config.yaml
d_model: 192
n_head: 3
n_kv_head: 3
d_mlp: 768
vocab_size: 8192
norm: "layernorm"
norm_place: "pre"
norm_eps: 1e-06
tie_embeddings: false
parallel_block: true
lr: 0.00848
weight_decay: 0.0
grad_clip: 2.0
seq_len: 384
dataset: "wikipedia_en"
Each number is 128 + 32 x the weight over the matrix's rms, rounded and kept within 0 to 255. Layers, rows and columns count from 0. Numbers have three digits each.

# v: layer 2 attention value, 192x192, rms 0.0364, rows 37-63, columns 96-191
# o: layer 2 attention output (transposed), 192x192, rms 0.0452, rows 37-63, columns 96-191
# q: layer 2 attention query, 192x192, rms 0.0363, rows 64-105, columns 96-191
# k: layer 2 attention key, 192x192, rms 0.0365, rows 64-105, columns 96-191
v37:160111070137075092133151112102131129156132157141147141171125114097139130120128155119134134083135092118123106136158106146164145116110168108121198185167154121122129118113119122168158112132136174225098067158169176115140191127174109118096106104135136134194157087096151182139151136080083091100
o37:092098075123106111138147112095140196163125129107105126114106119113133191138139071145138140137135093146131101158115108151210151101099112108085151145101134129111122163086134112130125148102095103120158167122071168135144088119136131121139156109088097139068175125136124102135167134128149097162
v38:144104187141047143152123101160148092118112145100206172140167137146102089160142168143145149176103143045143150119148088154141132150112087095118127151141111124126171153095051145118126087167085087092146149138229103116117136101111116098128147138156164074136171131132193129100161197182101106158
o38:131099140129152123147153140096125117114186163109092168155077119164143125096110105163164114199128105109127130094154128101108103140121158136179092205132120109147107133153123105133143102155158156097142109136137122142123093159090167152147176140147183092141148117137123137054095083094090181120
v39:123157135193071098147121141162194119099150148105112141118149153142141101147068097108092155141139123116112159106108088203099142124131163132140128117098190146094098107104131112173126164154132127111151095140083123143112091100184122115110173085085144099143144140101131186144166191131064150150
o39:145087091178129121116137125127184127110092123127161162141083078148164117142133109134101101156138137140174124086078115083144157126113120138148128122155137156174110191119153145106089084132141132181150130166120128129137149088107135127133103166159083107124134137113153105109102160150120143096
v40:154139113092109094058134197081117160135118147131111125139112134114111130088174175147124104136137148101179083161110103123133091095106023102152188158114119180122150078112105093069122147151184146127127144107140156090157170126116108178097085149130159127121133075095127104167130133171111182155
o40:099087155094139166122110145106118129123128127132162116130131111106174161146189129076093145123142106129135141177121156125166143155168168148100130133132167092112128127146120135135130145118148081124112098141096151138107155104126095118114121072107158129101176146135168147108132092176110161110
v41:105137138123118160143140134153164021160134140122103211052101137147103130131085114091148130181140115114068084042125131126106185122193145158166087113132210125129102139104142089154133121189105137124129130112152107167179087083145085122130144097135143070095118163152092082119153126157151097121
o41:149070125171160120118138124161172171143153072101158162158087095115130144122107087116125117162151134175118097103130104130145128134159166064139187148105094122210124116157139128120106188134113107144157129155118147146137145141079143086180186163179130094127118111154165111142084231149147184113
v42:139161162107060169121151132060122102152053210081076151095129157167122147170116104207125114159118116213101110136149187193161132100089101066192139156153095146060141087076108101118146177044124097183173163055094097102135153097131114183195126145196160156080172061164159116143137102103098071091
o42:070095103110142102121152076140156125205139135043139129174189132097122093068129098120117108057171131115146129150162209110133074131144169043131113142056114128117121138069133184095200168098061137186143142134075114104118189129100100086210093103136124127062099107052134169110128097154114089084
v43:182093102107109088091159127110121114137104132119114150157117141116125117138131136145165129135127124136130093108168159139130141146138138151152095067167157122186140124080127149128122138168125135167085147142118135132110064153136141067120037111118111150172193159103053139116084130147085132151
o43:151094180114132133127136108129115150106133159122125133124139122083105149140122103140155155135095104168146116146123088127149094110132175111132150171122113124161132075132152127122074081161101130101132087132123193103125099136145127147175172172120145123084116120065147124160131130126194102169
v44:115125148160137101136156161108092156118127148118134122118111068126158125119107115136113121148100169128124122127099134180139156109133141088136137106123165146080189075150153087118110113133100033121110100135093150131116157172055159182124125146123098121189130143153111140127122171164151107111
o44:144098120131151137144120127123168140140158119131119159144123103144127127080152112127120126122119116131177083114131159126113095176105070125128084073129065142128135140152127179122076158150105155134112088108107172138152103131110119088146097086172146111138153135103124106208147137084115105094
v45:153154079134124107100062129163107095110109055149119141121106146117144110115124118080163155114162121124112131131141102205117134155100130191102158157143193086088103084088145167164133105145190207087177076100095117140115128121168160082149149147181120158134120089152161139178190155130104112148
o45:127110096125106174128149108088148139137156142101140146084089100138147108130124146117104139138129164109107143168124125117103161049056112079146160144117090098142109143092082101188088136127095085120154124166134150102153078086125088108125132176076122100127077170116103134124088116124160141116
v46:102184138187072127096104142167101112120159169166100084075132122160151109124182161215187120106095119087087078118123146125153040139111095133134101115124103128143151162150088154166145137187104131128124147134120106108107123115135124083096111105142097117150116135099140111083074161179059075188
o46:107095134113122111160137092069093122153069110132156136165147157128107094127124111156148133177132132133169135074148107165150129080110124120181125141140121139113134146117115086101095111143122164130133158172152124135136158122137180153104150160109138145127137097137149148076150074140192109139
v47:107118100127190123136081147149189110111119127157126123184077074142117109110138146076095135169081065067174129181134147149180133095095130133144152137159127160165142179111138157153143173098130067087017133099186162090080168194169148111140129124133143159115093035157122116123163120081121154105
o47:195136163103160145176104123152139150117208108135112063101140150058122153119161139120121072138079138156085154182136113149109154120117071122160076098163142094064103138108106162102132062109094133176155124107103091117135088110162163107123092139146108121187160181150073103156135140098126100119
v48:136130114144143146060134126149193126087152080177097197084190118141164104121128119202179204134166067101113169091140137100102161090108123096114133089139022139127123175104147127085085052113175079135140115081172096074116147119232116139155099123131144109099140157125114211169161164166123130063
o48:143145117193154165107127094136131119118105113145092138125069179078157189177125092162143185120180130113140064161154152133108131128119073109165116086125189139103171155148089073110101135137152159143130121121141197175093117151106161136104124217128169193085212167130042120171085058172070110099
v49:100183109128097135154146097206098143109172150061167142093125113161172160135092178152149098087172122127143115155050094107138112099141167140144092071159140104063101182121126122097172128152174136123132089126117106092102053122158099151071156104148163035156089123153124156160149115171094143121
o49:105131112109064126130124103064149061096068101129097113091099150175129087064154072136137142118132089171127109077107128185088111127052100148156175142127123116156123127113184148152144106143103088126109167139123129153141124086117113115105120159102100160050156201119154121126114116147146107098
v50:193134145093131104125186120130113138110133148059133080144232120136156198075068124156115145121093065093162122123139126145085137138153106176105069131070173164080183117085101053147122123140110187157104166097054162213111219116156122097139138239162166036120141167153132082168154089121195149111
o50:122128166176147146090088107155114191127169091075122144122138146184120102193131158138171182081122081163123093122170103097108173136148122154186127077126145104091147125118094116186155145060185062069067103192172118119123136094117100104085082102126174135149101074147068135108093113117086114125
v51:095047131156175118075137110068145152135145102137112163162112171181145144126137100091136065105182096101118133155060131102140098093106170086097149070094124165073145108160176154132133128184108124173139111141116154141147177128169148107154113143156055136167162167095138169124126161153147076175
o51:168154080139116131168103130157157144089169154100166223071156139110111152187156074139109208086139143135149149091125158109100152159128133152103128158135116211143147142104144075118060102095113119102064126102156126165193156118063119131117142114100144115117121109123060091117086065139118091095
v52:091082072150178078102129130103214083111151119103128153171138084074131080172119194142135078163076138147178127117135159099118161096161148110117176086117105119169149080139151154097113127157143177158140114120112130118150112196087129080115173126069092176118191073137191136091108131118128074144
o52:112125087082140103168146161137086153133112153123117129092126150143098146120162141172116101137131097124114108112127107165095135121109139124124097149095122149101161155125051047120123125110128140106118136117165125152117200136122082148081137148147107052118097150116125135115111145094096112152
v53:159103125111175106063106177072089160094122106140123152101131047167190122150123217119122122087148157125133104181068144192137073149098143139125119121107119102144166159104158152144100110113072145121150151134132114201190121166158113124125139096083152141146163118113091144103106118085175187127
o53:194130116114052146196083126167145149183112113186141154098135151113116142106145101123075174151149146127089148166127151096143141133149113117060088136178110143136117081126059110126088078121142133113192118135112114092143158097154076161110109106141135134158109136087202176143183073131107137122
v54:147125155175151094097125121085092151162113163135206069144095169206086090122120152081120094173090079133136057173134153106125106170137147081133182169129139137117129080071164178189145103128068148080116128078155094123122174109038119095182130162119091133160162107148145118133159136114125163109
o54:118094150143168148104129124170153105115173126120155190148171088121117197091142120130144158121096121147134156132193086131134124134164125115080075095090185194166132102107068128093174135115122119123062164160142128106147191148142130128155116116100163078163106125158156186093124167108139124160
v55:105097119113194130101129178147127128153116135169125111154086180153131107192098084113116129073102091136109094168139130113140152113112172180124158145194183158109100190105051146154142097098082115179176124129107128096092133130104115140124082096114118128076092137117146100101114102122087094172
o55:118123109156102161114106135079133109167119166112108106130099159063141156092170143109160123161104206154108128091069174110166119132101141100101145128082119110148128162145185124101120074143109133126125113156145100110178167124152146129145167097159122143121116139151141172113146162113128146103
v56:131127137206153190199123114142088146163131126122168116093140166125114195152161114086123110096132156125087126146151094155094117137120129110117187118117203131117119103100139116115144128092140149149122077169094107153190134168070153133118092146145073101092115157124183160088137159108155093130
o56:086132105138202074144144110087150144149154072088073147124205105140111126123089122121085158142084120089142112178186129087090154122152168107207149117149079149126147146076112078106143128156131118062072150101140100152182116116100116132095129116081042097157109098126058125150159113155048166137
v57:160092072023125146151117158077151132193121148174134117118102192123180137142094140142141140100111079069174081083132078122205105130149126158146115071112031139191151136176100149184090158169155118144141162064135166095130174132087102184147159132103136073086112137127077212118142071149087150152
o57:164079171183043162067109105116106172138112108162128091111076085113111081144197160135116102111094162114103129165083125123163114119161114139163078126121117067070151101130144114123118122106091167154117066102129125131078098191133135058157113088177185164123114137117158120181145129077188180089
v58:177097148135072160138127148118145164119155169166119100111093114088116123127180154130146135125101092128109122120131137101161103134162090150166156200179111114111149159149191093139142102167153134089115102148140192082161169105097162174111140119195132094128141108101052137148083125129089107147
o58:087139106124119091066120119154111112156077099107174120169155133138130087119167117182145099154148115070097131152116123170149112158131175124139120165127146093150107056133136140140134157093172132153155114127130142098118128114125210171113117119084067163162155094145123139112130143140109107090
v59:129067106076129127122178168138198178112132147139129117167120130188069133189186130165098154129166128111101091086142092129168155052059073166146111119128147179154149083168192100135152180102047132097126104111161202140123157130185129176150123097153172071125055091124183175113098167134101145146
o59:166097090159176129146166163150076132202088113147149172107100136129164125105179106122097114170133124148157109165132172188093161109132125101178121150087156087115075156091173125108129037123139134127180096173085061163080109117072097129108102147191068129141171118145130071106130099133109112146
v60:159141185144146153110091137120163125148140135182211083147095134162145139137119106090100112149107108116109169206050157122107132184104098133078146141158110188142139146140129102114097058125128107161136151207081061107122130123119181074113099137142150121171169163128084176145111102191145154135
o60:145170120130108125146067160115133103108083103112129152115166135089077149146133133172123184170173146087209121131187086099113129206145117115117107098142125143116169135197136076136140140121180110107170165110159146093155146180156096163131105110088150127168155113138083117100141134098130157136
v61:102146105087158120171085177154159119110142112057156070156146194138154114169158164123138162102157151111136155160115127120169128080157037180143118119109124128096093117176213155136109146149113106110136119154120172137102077130137161108091136124090117155143084062183072090079082148180164095125
o61:135123147126100118164120139113130177121141077117128140145107108127126070106141130142156114147165151141129126148102105121116118105128129089103154124091115102134134120146139132124163132114161183123143131108146136111119142156149183078157196136162104166145084148173095073192169168107108123077
v62:107155137083124148157153111059143069103067174166145111146135091120110108140046163084185112142086208152144180140110108205190137154100080091151147113071137104194125135089118086151091182135142144080115134158071140177039124093127123099149102138126172121155117185159130116145145189155114118150
o62:163142142170111157129143159144085160127137140126118115100111138136189129126108116096092162145169124186091149115134103073082168081130153163117069144143156163155098116072108056122115089144123093102109153124092123101090078083111121130081100143144118135114135150114169137150096090177095167125
v63:049153118094129146138113170156110106143140089167161086161196135131147156147122105150141104136089179121189106130127128102131146127166109124085111136134112092143169124133168096145134128110115105152111112142144135119104089091077095140111114116081150187147127110104134076096127136125108118073
o63:192184180132120167149153128140105119130085160109111105108131100148158127074164161096149147103123111120105161169119125146142130105140121189124086121096095135146122155125114133096138150142126183126150134109101138140092142135175123088113095115156116123141135124206152137141102139119124120136
q64:145105158135145126119159146127121134175087091094142137178138120126150057123124122159140130146149128133119136132176115133123116096159114085133119159105116151171098110160118155082112122116141144153149123121109141118123065116129142119134157163095104155108095119105149118136158104142154140130
k64:081132176097136140174155076116008053175172145174124161136155202088134156118085149120088147099169116092097092140099098158142173078087148158151099167186132100162112136098122095156034124153040176159129150150074113149106085095109111079127151111117104109114155124126193104129176142108149135134
q65:177178183122171138134130095117193073080117155171109147129166100123075189149088119181085130106146079100149093137128172144115145118115147141130108066136133101136144113072102037072143098170134104105136156147180132125155184202122129158164152111128150162118129109132143131126146133115164122150
k65:104206118144096097189092097092134070208151064156146118095100161105109144094127087118197141152178138201128100131167098132141102161144085169161048122174093173125144116064151164147122110113086116144169166128089158131189113115140140089107112118072092083165154144104170112119115181153114102093
q66:124127117147109128163095053158149070103146153151123164088095137182132171138086128174152119078115186118128141114082177080109135103126100114127104110151165095072132105080097094118171122134071137150152129086153098151105171178143141187113119134215153110175130126153158101133138130097153168172
k66:129114122164089188149144109131107120150146129110115081107103193128128136096133175139184075157107103146205103096104120139094158088115138103172134170123105138124133196110165165140108129137107164130152125127111105134126150115113055077171117127134087214123065172128117107203193118176120145137
q67:160134156116108147153113176074049143091104162084173226085172124126094139106126211123157104084180134106090234108159186159027149197193120228058090153105193208120081079093138108203104106103138133136036126032195100100130134128148107137114052108078198208163163093145114179081059097166137132137
k67:153080064172129135123167149122075179083158082097144109139104105105110100125166164117175080144123127114110146124104092121130169142135150154162135170097092208082179146071154181152087162070093124175158106153118149147145076173117113090176134116136145178144094143154153136233107154134175176139
q68:078138104135097173191165193067201167140187135135085125134147045184074115117104168085140122108143079114165181120196245164191113121121088133164098141202099221073146150128130115106168181093132177149095122113141139126203106067093163136174121139132173101078135137139134095085169124131135130100
k68:123177096082151156150084147160198099145117062128118113121113105142135176124147147168146116162131168114097141167193129098082096121136133196116137139173131117065174111157082071130147136153122167137068082050058113154146149129104200112065165172089155125154123063132111144037077154110134118136
q69:175154096107168178087170195091098153177113178116107164100109121167114125142161121114138162138208111131145120142109070105198189167087043122086089142105152115095156163145070140185107176054128155094096155140108095101120099096107129108144088107153173120129152195151105174101116050100112120137
k69:183144170130125129161144107119142111097187179066191116120160158151166126123110176131094111151112126105141060160114147081119094148105164139149093127167208099119163111159154121071217168135146100083087092172188062191155152100064125081148167099129131134135134108149103166109103159095150110154
q70:124128151060101094072102076142121160058129135114168122098145090112099059160126184142113139122144177137149108163177225117151126126136056114148122094139139196159164119091122102137079181106142158150122076142182147116133158176154115122102135147139118097103162074122132121128097084175083070081
k70:057192176152139161087115106129157149187097148147140135113109070147089189163079165068035131169150226143105094152176126154145103123154109107159109109128195068163111147137110182113143140146115143198105141151095116108119145130161125169081120150149065143185173115170127148053159162100181171179
q71:139141140150080112119107190181169165167090155085150149149149118161204154049125150116117105097175182072078070171134132144153109168121159110072195163106097149112157120169154123146175098150074117138134175142147094085178152106098185136163098086115087089147091086108145093119093140097132143143
k71:093129123144135112181171086147128115133158149133089131148178088083119094111190161069211114115103121086128115102175095157094162132089162112091188093088152144122100066217144140142173135121097112144122135101165078216079124118128109178144113176075156122138082116134151174158124116058119055130
q72:075124111106110105115106138114093139092124172132100111197070089121110158116161128072123081155134162085106133104124084192182120076117155127158139129134060147138138117148166129119118217097138228138159085155094186110076167035129130144109152182098161071159120156121101167182152155144101140113
k72:134054093151189151094149116120150091115091145136115092144116108102142120100150162143135083103145085099159158130160119113088146093105161098175154163123173120142123166088094121118106111117116151156156115100143126146100155134140137126103141170113156169159096090127094135172072144134131116134
q73:074148091103081128044078138126162136154111134153126117107183132143160140166148170150120208166095109129068168113136188078067105150119126096117134146133174105148110109119163161208096107156170042095143154158101075108120057173108107153137099122106097173090168159149102157093125090128128086129
k73:118118119152161128112109098150017154090141131095092111119120107078122111145133108133129068125124088066198103078154098179147116064068167094178117125113139097097083140111151095056024097123113159095193091076179109110156110119130179165101144140139137154136158100107123121166154094152170108124
q74:084147092098111067107086180069135154129148178103189168078108127154138102108123172082114181106127118124142209101200184121067150181108129111082129146102208197118065133143176180167096146164143119103073137096162078105140100125105100161097074133066148171135134138136120145107089038160140097127
k74:110061115147187153072161119161135176111122126111183030172031110141120154086189119084174091127034130118205106064126121157107208093095169064129062080115074120044135203114159164048044157098103143170184087137090077170134080138174119092138137127132130152193122141118172094213115141161146166149
q75:114174065120200131130111142186179143138140096096115137142150122140114133094179065103112208168105101125135094138139160173123140172190175083175092125123106125240125118113186170128121170109097130151117151148098128126169070091158173122137132109047100062101137176115141115141126105135104097166
k75:115166140097096130169112150143161116152089117129146196169135154137130106174120128154151159194190228099106128148156150135119128153171096145108198131181145107021135109163146167157158039122123138081072111100042142074149156090103132167145085127108176164169140045165072156088117132111132089088
q76:128085189137122174084199128105152041158113112127046074152130170118175124188160077143080088111115109108156109184062074096169095036054054122094167088129108048134114158136105094083161152175157165100145129182164200095131206137158114119135162149191124077123168185093145130123144149150127157086
k76:117044110167140149109101178146148167125093077137150166139171102135091072188091103087169128134183112162141129075139145144126079183119062136104121068126140193089121133101145163124081144116120089129130077151127183106135132097147092112127092119129199121195124122149100110138109156084138148177
q77:193109119117105078104171105147111174212180156144124092131060138091158137173173173125160110083157138084076089137134172132197083104173124177166179072134126145098165105118121131201143084142141132128126133120149179157135164059170119182074125134132145135081213106148109169159132132105169119094
k77:080144211148154107134099139121143155171102100185095165117075154074133147152151134089120155111116159184127100193143090188141138106141132089126121137135090091116121180151146120176195103129183091155144114169116112109100083176110143139154134071098177119159129177090148170138090166103141136118
q78:132147165116094119190139138185162140140139162180141132132096143141079126133109120131115166159117118079148146071099096134109098092133168101187151079148049142091105129134162077175148103105109161220122148112067096127207087144160152127094113074111090138116060167124109130121134143085151146182
k78:129096111117163107185124117199080109075132082087154151137135160080142124134167085120131092081098146117154122111125089100102076097117143147101142113130084184102182152106139142176128159146132141165136123129133162116152110129204128128110149159120176074126140124161115106096133109132148087144
q79:178110097162142139098169163084113057140156183127138071151069132092136109174073135141160109082212118126175116202070114153179107146097113122151132102089117147105121134092106143128153168137145190148158089103167084145111150140170073076152165186113138169111072123125115116103082078112136079083
k79:146146149110104111038081145141142111180196111185210094117154100111083191076095172109080154122107181077123117150158153160141123170130093153175090110128098106136109109149078163103113123131167130092102116165142115154098106060183139145092167119124130085127115042127078109203074126078154112180
q80:178186098142020150125139123124103063166159154187160094141152109083163055111081160060142154080075075138130141117090067116136169069143139091193178071128121108094176106163171110103105139091112141144084130111210132079086155164087143108181113201117159098128077115148179193127091148144130101140
k80:083180135038191104134023170122092148167148118095153128173101108127180184130214180169091152162123121119073076102152151100148104135039131150115079071070175147139096132129102128116119166149177121156095109189109112157124190127150132193067163132108123147154163134136167059087108125148104132136
q81:121100092186069104084163103171127136107089169074148067178121089179150135160078175140108119091146165139123112085176105185107136085110166110179134102185097149128180137127203113112122109126196155165169099153179197076066109101176107133152125123141162137092092181115097118128140095181143107148
k81:070142143080165087086187108119113073177193046201162144106106116119184142095116135089134110115153125184124109080111118173121067096090107170150066092121105200191072103149128167088151140144129147179118117077145214148152127161080174185048089153128103089193120101107181148088092201130119129155
q82:118137135193091162196134216140118177127075128126156125080068099091099119069152134072144095056153172062154144191145107075106050153140172129103163093148036144099068144131102127046154146125166159100145175134112184146102129086123126146127145120204163122108117133193163124098142053121158155182
k82:170170068183131094059141132121147071067142176089144140171081120066194098100163205147151127118149139129095134129109204137134139046168098117165075177108150145184181128164076145171134124129204084177160066141125165124103130168097133184115154103126065071180134053130095092070123154071178122119
q83:147125132140136122147127150201131155147159146102149115250179142129119116138130160132191082095092150139107150106143138136137118086116123136153080093065124081134078068181071146118170148128089090107105178154137085154103152149192201093154177132133114085149105147112108113076198115160112113115
k83:066151082179128120142158178188111126184162139102126196158124111100112122163112145068082156147127118172181099095085131085144161150136157101172119083140149108175144133143139092127137097105158165097113074164141103082169162142157075083161089194103119120118156070127170149078163111194108115153
q84:074148126118096117111077105123153132107142092151122116146146141139077155110142096114172186135096114125188137147136102176020136144122164117116127147161116151120130162120153094131230149161091134069110127054114106118140186129156156135056155122094156111160124065177144123142098118087131141101
k84:171100115175176096125125117151101044089095199134081168140134107140158142128102081102204112096070061116170143078106080106154165102078183125126102188033161180102119121079069054153095098113161115097195088165113143176077117135176122096111124121156100147156149125070113132083185125149125139127
q85:179068163150096139131193164120140117094126161139141109101137125138056084068112100113101112141110166148121104147153102185167094115164105080032105175166145103082093081123139145128164148054149081151111114108140189108167158063133156135163097031105136085150087094146124109130104149109206106077
k85:147091092130135165110146145189108109089109191148142070176179094143133102131109162110145079142182175192161153145142162133106139123160176088068214179118165119087206119201145095137132122167135109086104072107126124065125113151125099181127126144095173131134066076133143099145139088141147161113
q86:116157148153118136130080121094112135096160117124106142147089137170106153151111117159092118109152231112088119187127108129122155102139133160121152101112133065140133116150123145197109164122129160142097138098119141156107102160143120159125119198089121076121184118123148165212185121157217117165
k86:107103141067125208143123168139150126077183153111116182113160104156096078085152132158106110145115108151061157106131115111158114105101188147116150109079140157121123123092125150155178105159111149184128146115101125150122142126192149162124117122084107190166143122161128127106113133177125094162
q87:079097143116150129106160200133146185070126142145108069111152171119149168110138108151063113114075116143159146109156140141120138070112109184129159091162107093157139043152190136072159164115148153127126123182141088148190121147130110098143080122128088111125094165118110111149075164168107079191
k87:173139150072136157175130117106107176100147102107120202135105069108105143141158088111152090103108159135171084120118123126100106123088056195184100111105107118111115127160171120072124096159155194115135109067132151192144094233105126169108102154161128141148135032173124130091107144125155168149
q88:116098119128099180121091179132127161087039142190144113151139092121081090169145104118122101073046090047104127173139128128178124157163045160217125111082140113124115130117110102086097159167138101129100185132120185143196131134166128093105144165152098170237124118158152108093147132142107121129
k88:236134099124067135102102101118182163146136086150145129159135185116131182105155134204104074179162196104141172127125089135057158091120110156138222083090155089158134137072154085111088122100151106134154145109152102134108126104130096074173122117071108141113131154101106114087138046185169199119
q89:159131136101154120135163121096176105084148165170150233075129145135058083130175152148192069207075135121079120092131170174187103105186062126093121099144110096055093047124091196154076159102092101174147053112160133155128178155139084119094181116150115127105100128178169068160108177126074132189
k89:199109113114082146127196153102128114130134150154075157176128099106111080086199097093105129106160166132131141189143194088101133080179162158166159164142198110162132109131130186093108068168094113151149137155119068072145110085157152131205182109055081141075148130129207100073113081153154123131
q90:172089097179101139098116144151101159132053052126144145119100108088152138149141136161150155105101110075183140138057089186143202108138161159102137159189121117098091088096113193105078149151136149167141151089137115107150146089097120148097133110115147114109114167085132127084094119091102091078
k90:105130122163126135126189100126137116101184103090185072116138163149142074158110068183101150145147209169074085155114135100131124103123126137124059157096140191094112166082166124149131143083132141122132118151097117152147162102105162122136142090196162048120091142161136107108097093158118136128
q91:201122144081140159123120055116170130170131096141154129135122175144155139120104162126125185158093108101103164152100189136157137165138149133160089113103149120124130161158144087073191139095069224076099167140159078063108119079125141061185160165088082108093109134125063112123098173141131105148
k91:132128110090128120116168144141136114163118157160137158157142134076163146103174127199126109156081148090064169159067188081124159170135068184138164173149092151117125101185155103107087076152131147177146143100172149162135166107126067103093093164117169130168129121137140180117052186121074147109
q92:179065088164104130204126101110152102144132094133124164130125167185190075179102097121217138113161122099124133141116094116088101129110076095166131101067096168083073176159138096127140108173134161075136143146097159117153176099121183140080091186137108079061075064139167137094078072125096150168
k92:103160104152194121038173096107126101115144171154095040171072132167108122156150073151165138149111151112134098111083132095086205123124157103173157127106138113166180032094081115095125200129197108142091118113159199092146127118123098087139149135163161042139151102085140127059150072071117115113
q93:081158139181119155156095092134136190127128123126158149153107159134154168143099151160124109130104108144103105175108184136120181136151127141164151154102168119059208136147046238201153127124126149151079200124174157138160070152130123149147157125163138136052154073132158119155102135123091121102
k93:103134142047104107104112091107109094178157142084094171094229057115140092170163182182099143106078122071078122167119120113144160108228087200143077103140135121176139170093165128184128093122126099130141161133078086112101071101100172139135080122124122132152105155132186171080096155169091078176
q94:112094144176196120143173174087071104146169108148109165206086048151093163127106085105159180142168086113130088147129166161172115103107093180124131122084116099168127110160147117159145111184137107138082095162147090142164105111051185109118095128126130112143190132142120139127147217153197142141
k94:122173118120070106155148135152086125089101097137194180122143146122118130198168142105197145118080156178125147103160094099102143110116177103151153116115106150074121139131116058111143149064120142146090121138147073133145174162152084071169108081120130083120111070093105204161131112131122095062
q95:134129100123075110116168186088052109102079108071096146104170153132087100146188137105197120172107104137137100175110120125129177106124111139139143126118114105158127164153100085127081134126089139163136179075140104144175028074131193028128168170168077085081132113078147152151087151136096114115
k95:162194092094141179167150070129106170121154152074174127183152114116161165130088129098130138132127140168098133169078130095097167123098171113079109093126120085135175119204102083098062190137140110110127148127105121132156148126110182083185161141077176158137165089054062117199067156108148181151
q96:083170158049121118119107123048164138148107117142116130180164130113130107107125174186142126081155104082171165130082129138143147160124075113080097072114122152180109086107122147185139180104186117183167106132176113136207100090115136169164158141115129143127093083164107200111123108131171158098
k96:123128161125108131094157153188130132210100135117090126041120152170114076218122128123141134145147127115128108186095119123172145133100196125208161146188184123124153067144097111162151113131153045121173166104118098170120169094129137126087097196078143117131103122123093143081092109171146134132
q97:167131096147103117132130154163147127120142127138157106166168138077103135111135140176046101128180177109137051109170072120124155134168155186109109143091115114147190148106145149139114163060099169188072142146138096143086130064130118130157158119087135045152050103158171151163092143099111162143
k97:162130106142091136083155198065083131144142150084100165126154082098136073170157125067130143130137127132138127137106091150119174118050146094112178096126127161106110150180155170130209145118176141173075167107131192201095096146102074106147156170056114144111134066097093089115161161080124153099
q98:141134176137116197167105076073146097175144108102109084141180114137079166155164101098183176217138103174200123206142172106067131151082154053085149095127106125166091144194105133080128140131120078189128088142085185089080144100126061113147122129144180064143147113142023147118098131142058102149
k98:168062123156172112104169064125126167168112104065101105095151176226148086155067193037071134097069077099192147170114117120090152134157152107092105169099131081165144176152087129105088148155087146162051147162114144118176154155156135102094127138164127229140190116146144098131123112108142110136
q99:156150077166144133139117194114142101174172101054104151096118138066129127178152134160132115123164117162132136084083089100132141120115171126183111144205145152127207139139113111194132081121103134079157143132124158109134119140141066143161148156161121159135085077057120098118181154092114116147
k99:128146056087066126152118104105097135155181164135058066095177117112123162160129162136116162200121166110113078143095165018105120140112123115126093143146103138103098139083099099214127145093125045112114135144211150132060064138096087143054165097203134193172153148160146085186111207184177149160
q100:112164090114123076164173102148139145136123132183066103160145110113142152111081140108073206176146173079140112076037151135150109097143135096113106153113190098164123122159130156098144089173004087101138117127162097115094126136145096153173090172125174095151101161088079132123086106105170135119
k100:111163164112125117139163187163151147161135171102126111124075121130141119155138115179079113128081081125180089084123133164149151208096090115036083127121088116088084089212121129166062110134111098078165195124172144200123161125083146136156078102143160160108118158109196160120081116146089120113
q101:147129127194153136091133162131073119176104180087099133132138105138126129115138142167157114103115141109128115126082111142175133110144107105102080068130100137047124127081122091138070169239055109153128081111125146054123085110095119171140150141151065147073130095125143147104104107128153165096
k101:114124218100110116176155098107096173064113061096129150180106089117138143136054122102076146149112154110112123145159216132104122125136081180116127166092173131101156152113128113142111163074132157074156102170173082158135143186091117112173105083126151088117109115110112110165115156132101125110
q102:127128137094156117088106176141092120142146084157168105119185095086111110153091148094135082158138155103122150114054148248163114115087194063143094143128199113070145088125155200137091118114172160156226160136144179158119109152126108036141064122073166097119099150105168077101113151138133140112
k102:061101175137132127100188099151171087153105111096190150094105085163137067107160109102109140115177093124159047108116181134128060139132094165082175148092148099120104175117126187081110164096087097181143096121080189096126201175105138085095102116183118120115196173139180156089084127219165116064
q103:063133245185107119136164187127168130164168127125114141113125079146158080061068100137147088100077182106148072161146155070122100132079137157106080130175133149193116092104149092119162087122167101066073188167101102100071144104156155156135182163094151148123171119123173157103123127140153157132
k103:143119107110115121148104093105137136131087089163167107185188164140105121073232134098164172184170141166184112087153141140172178089113140101131184100130123120114135096044125107123099098131173106147163084070137085191129196136117127165188153161154126164149165128114097119162149201118160154155
q104:170114126140101154148099153118084091185127022135173114186122178137191110133107175167123117135129136176082140144090129176122113145069123136168186137103092111176108041176169123196199123149146099112152059115175166106129147155064156155130113118120110088119063175070140176145132155137050128111
k104:090042199168150156160160157092129154151076096157142133181119148084156083166100128119186155143115130127140155129112081071105164159167118135123105042140208102115127088129154108172088157054156118166135118053107100128031076130115071182110178085162152102132078127105134108111101069149092180137
q105:230100141161070098122152136135083107071140100165127127139131122131145047105207201198107099178112140135195137123150118120108173119188047093137174151102129118135183150115142124179167083164160167224062187121169130067158105111112156159156143081110165121155151160122073125114087143068125094154
k105:147115095109138134138210143089106162118155156092140211152159154205170132175098128113184218119118141117041069145165100131080078164077122168122153114145144139166178112177107135096203144064079185148089145163138173128103053111085131119087117086135181166117115039062128124132098060135119126135